Each number is 128 + 24 x the weight over the matrix's rms, rounded and kept within 0 to 255. Layers, rows and columns count from 0. Numbers have three digits each.

# layer 4 attention value, 192x384, rms 0.0386, rows 132-191, columns 144-191
147121095117105109087163103125120110091096070116107134150135149141184097121160122115143105084140150132122135121119147164156117135135167113135084
135169121145097125132121095150130137159173108119117115145152104131115140168140087160107119155138116138136176126132115111130123112161105156134140
109119108118157130143166139104128068105098144137132109127143097134116125113129130158099145101165128114124112157157096141147138111111086176100162
114195108147119153093144132130111143095152151110124171102135107128150122150116139151133148110115162155117123101114096173135131095115117160154134
114150146148123130107144149110066137147108138106151121084133130127105090139093143164126083121122134135140143099170126135136135141064093145142101
109155130161103106098117096139129117125118141149105138159133106092110126146110144173105165085152176097105134139132125136148138116168153136134094
147108127146138097147122126095163111066106217116132167131106126107108112119117112112073131107146128137153156120140117148105126137092110148144142
138120132075147163076116139179105129156142150115157115110090123134112115144188156146126129122137127182130122147134171105097099122101107148130156
173131140155147091139132090126161120135093163125089137148132140132123152137148094124137144118174083125114173152145133139102154125164056149137072
131120152130154129162161117135172154105086151152137100156096094109097108154120108113149081128098034109120126134119130169115072154153125143102128
142146118139104157169125119147090093122114139128119108115113117130105126141120188104139111118133179132128151113149159088128098147143127112140117
155122129135203092118158152155107139083078118160105130156151134115130155102117139109126118089137081090146149142145122136143124115102165098093128
123148088110109131118132131074111101113153146115117112148130162124064127168115133141107109166112123060136106103140147159082094157161137113148139
139184103140154131156147116117078122144129108089120122134113167127111134103121200167148148118121145122136120106180133150149165129097132092120138
125138083156137151149140093135166149151146145103122094172145164149100156133116080171108093095140161154165109131126167126104156145153140117136113
135121116147152150136107103154123134114111114133129097136125166139154111126145146128121153121138125125113156129151135116116138131064104120139130
124111140104108139134146124120111130117114125125138133119139107097124121103160148144125166071133126128129140127100100117130153118095174113174134
145119151134110091128151118104167119162093164134113151127123124103192146194144098120092123137108088104098135123130106153113131145131121110124123
133087138099152122148166077129127094121130164171133090156092127099104140140114081118064081126157164127102063147134128130183136088082175146124152
160136141129152118116132048166109111132145114164158148195077150084132116080167123160107122155108144088141111105118187159115104124119114096130083
068112087135130113106124126129125121167149160098147114117120131105110131182184135129152091117102108125109166085103120145131087115157173130129144
135123173111181181109133049098133093107105124116118107133110148110112158128116165125104079110120168144132156121133166148121113197107097116119150
183108115194149159148097084124131105135126100093163158160110175155122134128146150098110150098149162110127144106128172137113141167116085147111121
103138129118124167143152154169135134108107128087129147192114112125122125120140136131145119147128162089160156145103123151125113101136102145141116
093131131117122130132148096095088119139092152111161126168140141120139107157104156151111086091097147146120108133176137119135111181150106103146177
158183129111144119109154167129138122118082110094099126128133133136145108120088101139146139099147062113117148163135105115135127136091099140100120
162109162149124109120176075152123141101113092112092146150161117140108164116114129151132117095095115110175091156141139135120118150131149099150108
125143152140129150158133109091104136139143103126118153126134090142137121116115134128106129129109144124131142086119101118137110094136167149063105
137113113136133136115123185142109149125143205119100111129149088153117135099126112166082128140156103131112137100130116154057112125103128163115127
151148136119096118114130153105113131053124141140144145108122121095084131174169150136105156137104128199129142135113143133118129123145120121138186
147125151119110149149133151070145156156135140132118178087089100098170118179124148135125108121129140147117105116145120108098151101115204161099140
095101139110150134139140155098122131133093126212158101108144123136171066143151159134112136162107099087111104128154099117129129118131115107148191
080172118186116137120127154166067126175111061132115086129133094132108126121119136100151095158098114070129125105138161120107104107125141113147135
108129098133156126150105157123114147127124127119147113145123144126161121121099134139121135152113129107154097136132154101170092103088136091134163
100073112115151102139147135104151135106119152073117128154118129119108179117091137148153053095140150128174127153159135139130131126140105129142160
080083098148100142131103145112160142114097131166112103166112162169155128112145167119153109164132123085108169162161116130102111144074157129087143
146164113103127137120121136122131137100162092142081143140135094139133145146160123153081170109149098155109140101136102142138077171084113157123109
128121146121112140131134124114109152104080170106125127088131104097141136135146142135132132136070100151118121161118096122108101150145170125166126
093145160159133131130127088093159107141117136087180118092138121131087119177117133107143124158081114125097149088132119132101135144129111137117140
154170180149067141133094163134083155151192111107187107150106149123129124105097151132183129061103133138128114150102118090130106123147129170101129
130153152172185136110126115128106139098115070139136121090139092164133108127083181134162141113134088111123080119119120117147145133144163155168107
114161097134112137102106156144110144126134126143120124150136134161153099159146103176163125154177105121135155142128114127126126073094131135151108
104159154075114111163144117115149076100142134148122094146122151124134098136121162139122122166159129118142153125117139140170124126129173115166127
125134099143169130147154124153142138128133143214087145105132087130171113154143151135170141161111142124116123155147136193085074135122148150111106
123114096108086127124129149150070141123148094150149107097109169110152108176139085107131161139120149107101084092171128087143102145106147113109109
100092115165147160131126089128117085121071133155120133087123093113109162138070131143135143145142112086134164146127101139106153139138120155079155
080132099123149122130146143084164103152185175074087156153099140134098135156168124118134166098135142133123087159137155159083137114119131121104107
141099131103113105095132120130137124099136120117102158098119100129119116099145172092172155124115152108133119099112092158149134148116198135132151
078144138097152164139128148103111145155091142110126108168091098122165146165094091164103132115154127148120133165093147105100140175103108132131146
130132122114121134139104107063122128105116105145117144148137161165106118100135107139133134128146156127147114079109104151100143111138146112107150
082073083118123088158126137103135120125151135129153101084075145111151148126151139140134140143149158063098160118089078140124151148132149117173176
100132122136088128122097123149159109173138159119121110112125131123127096168135086176150150160144138124128174149109115144150170148135110160103145
124112139088136112126105122145141106152138155125192093136093151118138109161136114112091108148110127149137150162114146112118118084133137107168123
131128131096096147108133146128109165115103158153159152091161106092098110145123160129122099159095179122142135113139136153097097141140151116157112
115134132120141106119119079143171088145129133117140141150163137151151192116077143120093113153149147131120120113175136128161119124092136121163131
156128138128102132131118159121150131124132154143185130185105120115135110107103084151092114130161147122138113113145132114169113155146128144082124
135142117107169120126153125100169117136122115147104121106157072149114195111170105104124091117103121123127131109107162165143138121115156105169075
106108143091136154155149140139074120117161124128080149134140125151121118134092109147097169182132074160119098088161102156160133103149144161128124
101139127118109082124116125124109157166165167144129209104149142150157114118160145123116120136153113102128092151127156134099113107151171143098115
115130093084128127135155119126108131127162093153092129102095093122137105168135150141132106119161159146122121122098149135147141100132131168095118